Weights of a small GPT-style language model, trained from scratch on English Wikipedia: 2.82M parameters.
Each number is 50 + 15 x the weight over its row's rms, rounded and kept within 0 to 99. Layers, rows and columns count from 0. The size before them is the row's rms in percent of the matrix's.

# layer 10 MLP gate, 384x96, rms 0.1, rows 310-383, columns 48-95
103:37 57 51 53 42 48 51 22 79 38 47 40 28 53 50 40 76 52 30 39 35 56 60 28 81 73 55 31 55 24 54 38 32 66 70 42 34 74 52 58 53 16 41 55 47 33 64 58
099:53 64 52 79 41 52 62 51 68 66 62 49 27 79 66 50 36 33 54 44 36 53 55 52 45 62 42 33 54 53 55 68 31 64 21 35 57 52 39 60 65 63 31 34 68 08 70 77
106:59 44 71 69 28 31 23 37 56 50 51 57 55 65 55 58 47 48 49 35 46 61 49 77 40 60 60 67 73 51 44 08 38 46 61 46 51 43 39 91 49 36 60 41 59 60 39 81
104:57 45 66 72 51 50 42 76 47 37 64 64 25 64 70 22 45 57 42 70 41 36 38 49 66 57 46 24 36 72 30 66 49 64 35 47 46 58 78 70 75 38 63 56 56 44 52 58
102:60 34 48 66 76 56 61 57 84 43 58 48 49 47 52 59 44 61 73 52 57 17 64 54 61 80 42 41 36 35 66 74 33 82 35 57 53 33 47 59 69 45 52 48 50 34 32 39
099:33 51 33 57 26 59 37 62 23 58 51 56 55 52 53 20 73 32 38 70 42 81 51 77 66 23 47 26 41 44 61 55 57 61 54 57 57 48 21 68 51 40 75 73 44 65 40 56
104:39 61 36 58 38 66 51 46 68 18 56 37 30 25 52 28 37 40 62 62 30 42 70 23 59 45 46 51 64 50 75 44 14 95 59 57 57 46 53 35 51 62 47 51 52 49 69 51
103:54 43 39 62 21 50 53 39 99 29 68 51 59 38 56 44 38 58 24 55 57 55 61 53 29 29 27 33 68 42 39 73 43 36 38 58 57 60 57 45 58 62 34 41 68 64 41 43
093:49 79 55 65 38 33 46 63 29 51 29 41 46 66 47 39 71 36 57 30 51 37 44 34 24 67 46 46 79 62 46 20 66 63 46 72 29 39 67 67 66 28 49 82 33 50 62 52
090:42 42 29 66 06 37 68 45 52 18 48 45 54 38 44 34 59 68 53 31 31 43 82 53 47 48 35 65 59 60 62 51 49 47 46 64 64 48 66 48 66 78 61 51 29 60 50 65
085:49 23 33 48 44 59 30 35 49 60 54 64 57 53 72 43 38 44 24 43 55 52 58 69 19 36 30 59 46 44 76 76 50 39 49 42 28 56 34 30 56 47 66 30 51 24 47 41
109:72 34 32 27 31 46 38 61 62 71 64 70 15 71 74 10 27 53 83 50 41 47 37 55 70 39 41 36 51 59 33 54 57 52 43 62 60 64 71 35 37 40 48 43 38 62 65 49
103:63 52 36 75 55 30 51 29 62 50 55 43 37 47 59 48 49 52 52 53 62 44 59 54 64 39 62 30 38 55 34 52 41 52 58 47 72 35 15 67 70 40 13 66 48 54 46 44
104:76 71 65 61 63 43 51 81 66 57 52 53 29 52 33 45 44 90 70 75 47 68 28 36 58 56 58 36 58 47 37 59 36 42 43 35 49 56 39 54 61 50 33 65 71 56 63 28
101:53 72 64 37 24 39 25 44 66 56 42 58 60 26 34 51 46 53 35 75 50 39 45 46 56 53 28 67 45 40 47 41 28 48 45 45 47 49 30 60 49 48 44 45 78 30 59 55
104:70 72 70 70 38 41 64 42 55 41 45 70 48 68 16 45 54 64 64 48 45 25 40 30 53 44 27 54 40 73 63 61 28 72 45 41 63 62 53 28 55 40 19 65 42 50 62 42
096:50 43 55 70 49 47 74 51 42 62 43 70 55 46 36 55 66 71 47 71 68 51 59 54 28 28 41 49 32 44 55 39 50 64 36 55 67 53 27 45 71 37 22 22 62 63 34 66
089:71 57 56 56 47 50 69 76 41 38 55 65 59 55 36 34 47 61 34 32 44 62 67 13 28 75 56 38 63 44 46 63 39 60 67 37 84 55 44 68 58 49 50 30 57 42 79 41
099:22 51 48 25 44 50 52 35 71 68 50 42 48 49 58 48 62 74 85 37 64 64 74 63 48 52 26 59 51 50 45 13 35 48 37 52 51 54 32 78 66 27 49 49 70 51 47 50
107:46 36 47 45 51 65 44 66 49 67 68 33 78 58 67 49 55 69 47 65 59 30 53 39 51 68 30 51 28 53 73 62 32 54 22 67 70 46 48 41 19 57 65 55 38 38 44 41
105:59 41 35 45 42 17 64 65 79 66 65 74 57 28 49 36 53 68 80 74 42 47 79 64 68 32 65 36 47 60 56 65 33 73 51 45 62 29 35 63 50 41 24 55 59 36 55 75
106:68 71 53 41 47 27 38 53 53 39 78 35 26 55 68 55 62 35 67 58 41 62 56 55 48 36 45 60 61 20 58 46 42 48 33 45 55 71 55 45 71 70 43 39 64 71 65 25
094:26 63 70 30 26 55 43 51 35 50 49 51 49 28 67 48 43 60 44 36 13 33 50 49 46 52 58 54 52 88 55 54 34 66 61 28 44 62 53 56 62 38 99 49 52 55 60 72
102:71 50 32 73 45 27 28 55 41 40 56 58 54 32 66 63 55 50 59 70 48 32 55 47 41 50 45 54 52 39 48 44 55 69 22 65 64 44 30 59 76 38 51 52 48 45 52 44
101:37 64 25 50 47 03 74 29 58 63 46 64 55 65 62 72 62 73 60 80 33 18 77 41 54 37 46 30 54 69 50 40 38 47 37 62 58 52 47 55 40 64 48 65 27 58 71 33
103:57 51 60 36 33 48 20 58 65 47 57 62 50 48 89 43 45 67 55 41 49 38 49 69 66 49 03 51 82 70 52 46 08 43 35 40 53 75 45 40 39 63 41 38 57 59 66 53
107:36 45 41 54 61 61 59 42 64 52 54 63 71 62 61 37 54 50 49 42 24 26 79 56 76 41 52 48 29 96 53 42 49 68 47 12 43 47 40 31 61 39 43 58 55 48 52 34
099:77 79 32 51 39 35 64 54 63 76 68 54 56 56 49 44 49 71 70 42 31 72 68 42 54 52 51 61 49 50 69 60 39 26 36 57 64 61 44 50 53 35 26 48 56 38 52 43
105:59 40 50 66 29 33 56 49 82 68 51 51 05 66 77 61 72 63 54 47 52 39 26 53 36 37 43 63 38 28 40 66 45 57 02 36 61 63 46 59 50 70 43 22 58 47 65 57
098:24 21 48 52 46 56 70 45 62 51 46 34 61 48 68 19 69 66 63 47 42 64 76 62 36 24 32 59 47 45 50 54 45 64 31 34 43 46 64 56 34 37 33 37 58 26 82 56
099:72 48 54 43 22 45 55 57 32 29 51 57 40 55 50 55 55 55 67 65 50 14 72 54 50 55 53 14 56 42 47 54 41 26 67 39 69 62 39 46 48 61 43 51 55 54 32 50
103:53 68 72 46 38 55 35 58 40 49 58 72 34 71 53 08 45 52 48 35 48 66 45 43 51 48 54 41 57 63 38 25 40 32 41 61 52 41 39 71 40 44 65 45 84 29 66 45
095:48 57 36 63 29 33 69 61 52 51 64 53 68 74 69 50 56 53 67 57 58 42 41 71 37 58 11 57 26 59 66 34 60 73 66 43 65 48 54 52 54 46 54 30 70 51 54 60
098:63 33 72 74 31 27 39 67 39 87 58 55 49 34 54 75 62 46 39 58 32 59 61 27 66 74 52 56 50 72 77 53 54 83 60 82 59 51 46 54 27 47 60 32 39 20 55 34
094:95 39 60 54 71 39 43 60 54 42 48 35 50 62 50 48 40 45 54 17 52 18 41 58 44 51 53 40 69 54 46 44 61 50 52 40 47 45 77 76 79 50 56 09 68 69 57 37
109:52 80 60 74 52 33 48 42 23 66 58 69 46 38 42 33 76 52 45 30 63 24 48 31 51 58 43 55 41 46 52 59 58 72 52 58 85 33 33 55 50 59 43 42 71 54 70 22
107:38 62 65 55 47 38 33 70 60 28 60 49 26 35 50 43 23 71 60 65 52 57 78 60 42 32 48 43 55 30 47 52 14 56 62 71 52 36 63 43 67 33 62 47 72 64 70 25
101:69 36 54 48 37 53 54 52 75 73 65 50 58 32 57 45 60 83 30 44 37 49 72 53 26 60 50 53 46 40 70 41 36 48 39 71 56 34 54 37 35 14 47 58 44 48 47 21
098:74 43 44 53 57 32 31 23 56 76 66 57 43 46 53 48 29 57 40 65 46 55 70 45 51 60 32 38 48 55 30 30 50 87 44 42 58 40 58 68 63 37 33 60 64 41 62 65
104:45 44 58 22 63 64 44 80 74 71 62 38 55 66 59 35 46 30 84 34 60 35 60 31 67 61 23 59 40 48 83 61 55 54 46 62 69 59 45 52 39 41 55 25 63 58 54 40
106:39 56 20 59 51 49 23 61 31 61 27 40 44 68 68 47 65 62 76 57 43 67 33 51 31 71 54 46 62 51 48 60 45 61 31 51 53 41 23 58 50 59 71 34 48 64 65 36
098:61 54 43 61 35 63 33 74 57 41 31 53 53 38 48 58 27 63 39 62 45 30 33 46 75 51 37 47 63 59 47 31 37 68 38 41 90 63 64 56 44 33 73 73 58 53 39 64
103:56 56 52 75 46 41 33 57 59 23 42 82 60 54 41 26 39 51 62 62 55 32 47 65 69 31 74 54 52 43 35 40 23 43 38 31 38 45 19 60 55 72 72 38 58 28 61 39
096:45 42 55 45 31 65 19 50 54 69 46 40 19 74 58 37 62 54 39 44 43 55 58 77 49 34 51 53 71 71 61 47 75 49 45 19 64 58 28 31 18 72 51 63 69 69 62 43
109:50 44 65 60 24 60 41 53 65 42 64 43 67 63 83 43 42 61 62 47 47 21 53 46 31 65 39 45 46 60 72 51 36 78 47 55 32 40 59 62 46 29 63 45 58 46 68 49
098:50 51 42 23 62 60 72 83 41 24 15 48 41 51 46 35 45 26 46 47 10 40 55 66 60 30 63 67 49 63 32 50 50 41 39 29 76 61 55 48 49 63 52 46 61 44 35 35
104:33 30 41 56 43 55 40 34 59 47 34 53 35 53 41 25 46 62 43 57 52 30 53 28 74 46 45 49 49 51 66 73 38 67 55 60 57 62 45 48 57 37 45 46 61 63 43 40
102:44 66 45 57 56 51 44 79 78 33 49 61 62 56 67 35 40 58 74 62 67 45 80 58 58 22 51 37 68 54 71 35 49 58 36 26 29 72 52 38 51 41 68 35 40 66 48 36
101:58 37 68 66 40 38 35 48 63 44 19 30 53 58 29 50 34 50 61 44 45 54 56 43 33 20 56 38 49 51 39 66 51 57 38 43 86 49 48 70 60 40 32 40 65 75 54 25
099:53 39 49 55 48 61 37 45 61 81 47 54 21 67 44 39 38 65 55 46 47 48 45 55 41 40 55 43 43 47 41 54 46 61 30 60 64 57 49 68 37 61 28 33 64 40 64 48
099:48 68 57 49 36 26 39 56 54 53 53 59 46 19 78 39 82 47 39 34 54 39 74 35 70 66 49 42 55 48 73 50 38 40 54 57 39 58 55 60 54 50 75 66 48 56 61 43
103:77 46 59 75 68 39 37 59 30 10 40 70 52 32 60 53 50 38 70 44 57 70 59 46 51 55 54 44 43 44 86 53 33 43 34 61 64 49 52 25 57 30 32 47 63 44 31 51
104:31 36 73 48 32 44 43 48 68 62 57 56 81 53 43 53 68 64 75 66 38 32 46 57 64 67 38 22 45 34 64 65 30 45 38 41 38 62 28 67 24 59 26 62 42 56 32 46
099:56 56 65 39 43 49 52 43 44 34 60 54 75 63 54 32 46 56 68 60 51 73 36 17 17 64 21 57 44 37 49 71 52 82 63 77 40 43 31 65 52 44 29 24 69 71 53 45
104:41 74 48 57 46 44 54 46 50 47 63 57 53 64 45 55 59 57 54 63 05 35 37 48 49 48 67 62 18 42 55 39 38 71 64 35 54 46 45 45 17 30 39 45 75 54 55 32
100:79 43 36 57 14 46 62 36 61 52 56 65 29 43 41 48 60 50 55 15 61 49 59 25 57 52 49 52 52 76 76 75 55 69 55 47 66 44 64 73 42 55 34 13 46 30 69 67
096:52 62 53 51 23 13 40 45 62 55 50 33 41 22 76 61 52 26 59 49 62 55 85 44 38 66 32 43 52 75 33 39 37 41 41 72 73 45 49 49 57 23 77 62 39 43 50 46
103:58 56 57 65 24 36 32 39 41 26 65 39 61 67 55 33 93 50 54 43 54 75 69 60 58 56 36 31 92 60 31 23 31 70 46 58 75 83 46 79 42 51 55 46 43 44 48 54
099:54 54 57 52 56 41 32 49 49 75 49 61 48 60 57 29 28 31 69 38 58 52 30 29 47 49 23 32 42 49 34 56 32 81 51 76 53 51 44 69 43 41 41 43 69 40 19 42
110:43 34 51 66 38 63 41 51 81 72 74 67 48 49 26 67 49 43 36 35 66 39 45 35 47 29 51 61 45 51 55 45 47 34 22 26 84 39 60 68 56 56 41 46 85 54 57 31
100:63 42 53 24 25 51 63 52 59 53 48 34 40 57 80 46 53 61 42 66 39 19 34 59 18 54 57 72 61 68 57 42 51 19 40 52 51 58 59 48 65 52 19 46 62 67 65 30
104:37 48 54 36 32 48 45 65 43 45 61 30 51 46 64 56 71 41 53 28 43 50 50 49 52 43 55 64 99 57 42 36 61 38 37 41 27 41 62 66 56 35 47 41 57 45 72 40
097:46 43 69 48 62 48 46 67 50 49 63 75 57 52 28 49 45 58 25 51 52 37 84 66 53 54 14 38 66 41 81 51 45 79 53 48 34 55 47 52 47 59 50 44 39 57 44 74
103:53 39 49 70 53 58 29 57 68 12 57 45 44 66 41 41 45 59 78 44 45 48 59 46 52 27 59 30 53 57 45 58 43 68 56 22 70 44 53 30 41 53 33 52 65 50 41 35
093:59 45 61 67 37 39 23 63 66 42 51 59 36 73 57 70 76 44 51 64 56 54 49 33 66 73 75 44 32 73 78 46 40 45 40 50 46 15 73 66 64 27 59 20 48 46 72 45
098:60 59 61 59 55 48 40 45 48 60 59 81 51 34 53 24 56 56 40 40 36 65 58 39 49 56 52 38 59 47 34 52 56 37 45 37 44 66 60 49 41 68 41 10 43 52 49 28
097:49 51 55 54 33 66 56 46 74 51 53 74 52 23 60 48 48 82 59 28 38 51 49 32 67 23 45 29 60 56 45 44 60 60 64 39 56 48 76 60 49 19 43 22 55 74 60 45
093:76 41 80 56 50 50 52 52 63 77 63 58 29 42 54 63 38 74 59 27 23 41 45 31 46 61 66 54 57 64 62 50 56 64 63 73 51 39 45 31 21 43 57 29 76 68 63 90
089:65 58 45 66 49 28 70 27 58 74 40 36 30 54 47 58 77 70 41 38 36 50 60 46 70 44 49 55 33 57 40 30 42 38 18 48 52 65 64 43 46 33 38 61 47 45 81 26
101:76 69 58 40 54 67 40 38 46 20 27 72 20 60 58 51 64 86 68 59 61 59 78 46 75 71 35 40 34 42 51 33 64 37 59 21 47 34 58 65 41 57 55 51 59 48 62 56
095:49 71 56 63 40 60 63 65 41 43 81 63 39 54 45 36 84 51 52 62 17 30 66 64 45 70 51 37 42 24 43 56 21 54 48 49 49 53 23 35 59 24 50 85 35 50 61 48
099:63 66 67 51 61 17 46 28 55 54 76 58 30 37 55 46 54 80 52 43 81 73 53 53 38 76 15 52 70 57 55 53 27 69 32 26 44 41 48 46 57 49 48 20 45 58 84 33
095:81 67 55 40 67 50 31 45 57 67 52 64 61 41 56 69 53 60 46 70 55 52 51 47 48 85 60 50 46 53 43 42 22 50 48 32 47 84 43 49 45 51 29 26 40 72 49 66
094:66 51 43 81 67 64 54 79 50 41 66 57 57 17 44 39 29 44 42 58 38 70 41 26 35 43 38 21 38 69 57 52 36 62 38 51 50 38 34 48 59 54 36 47 72 39 74 67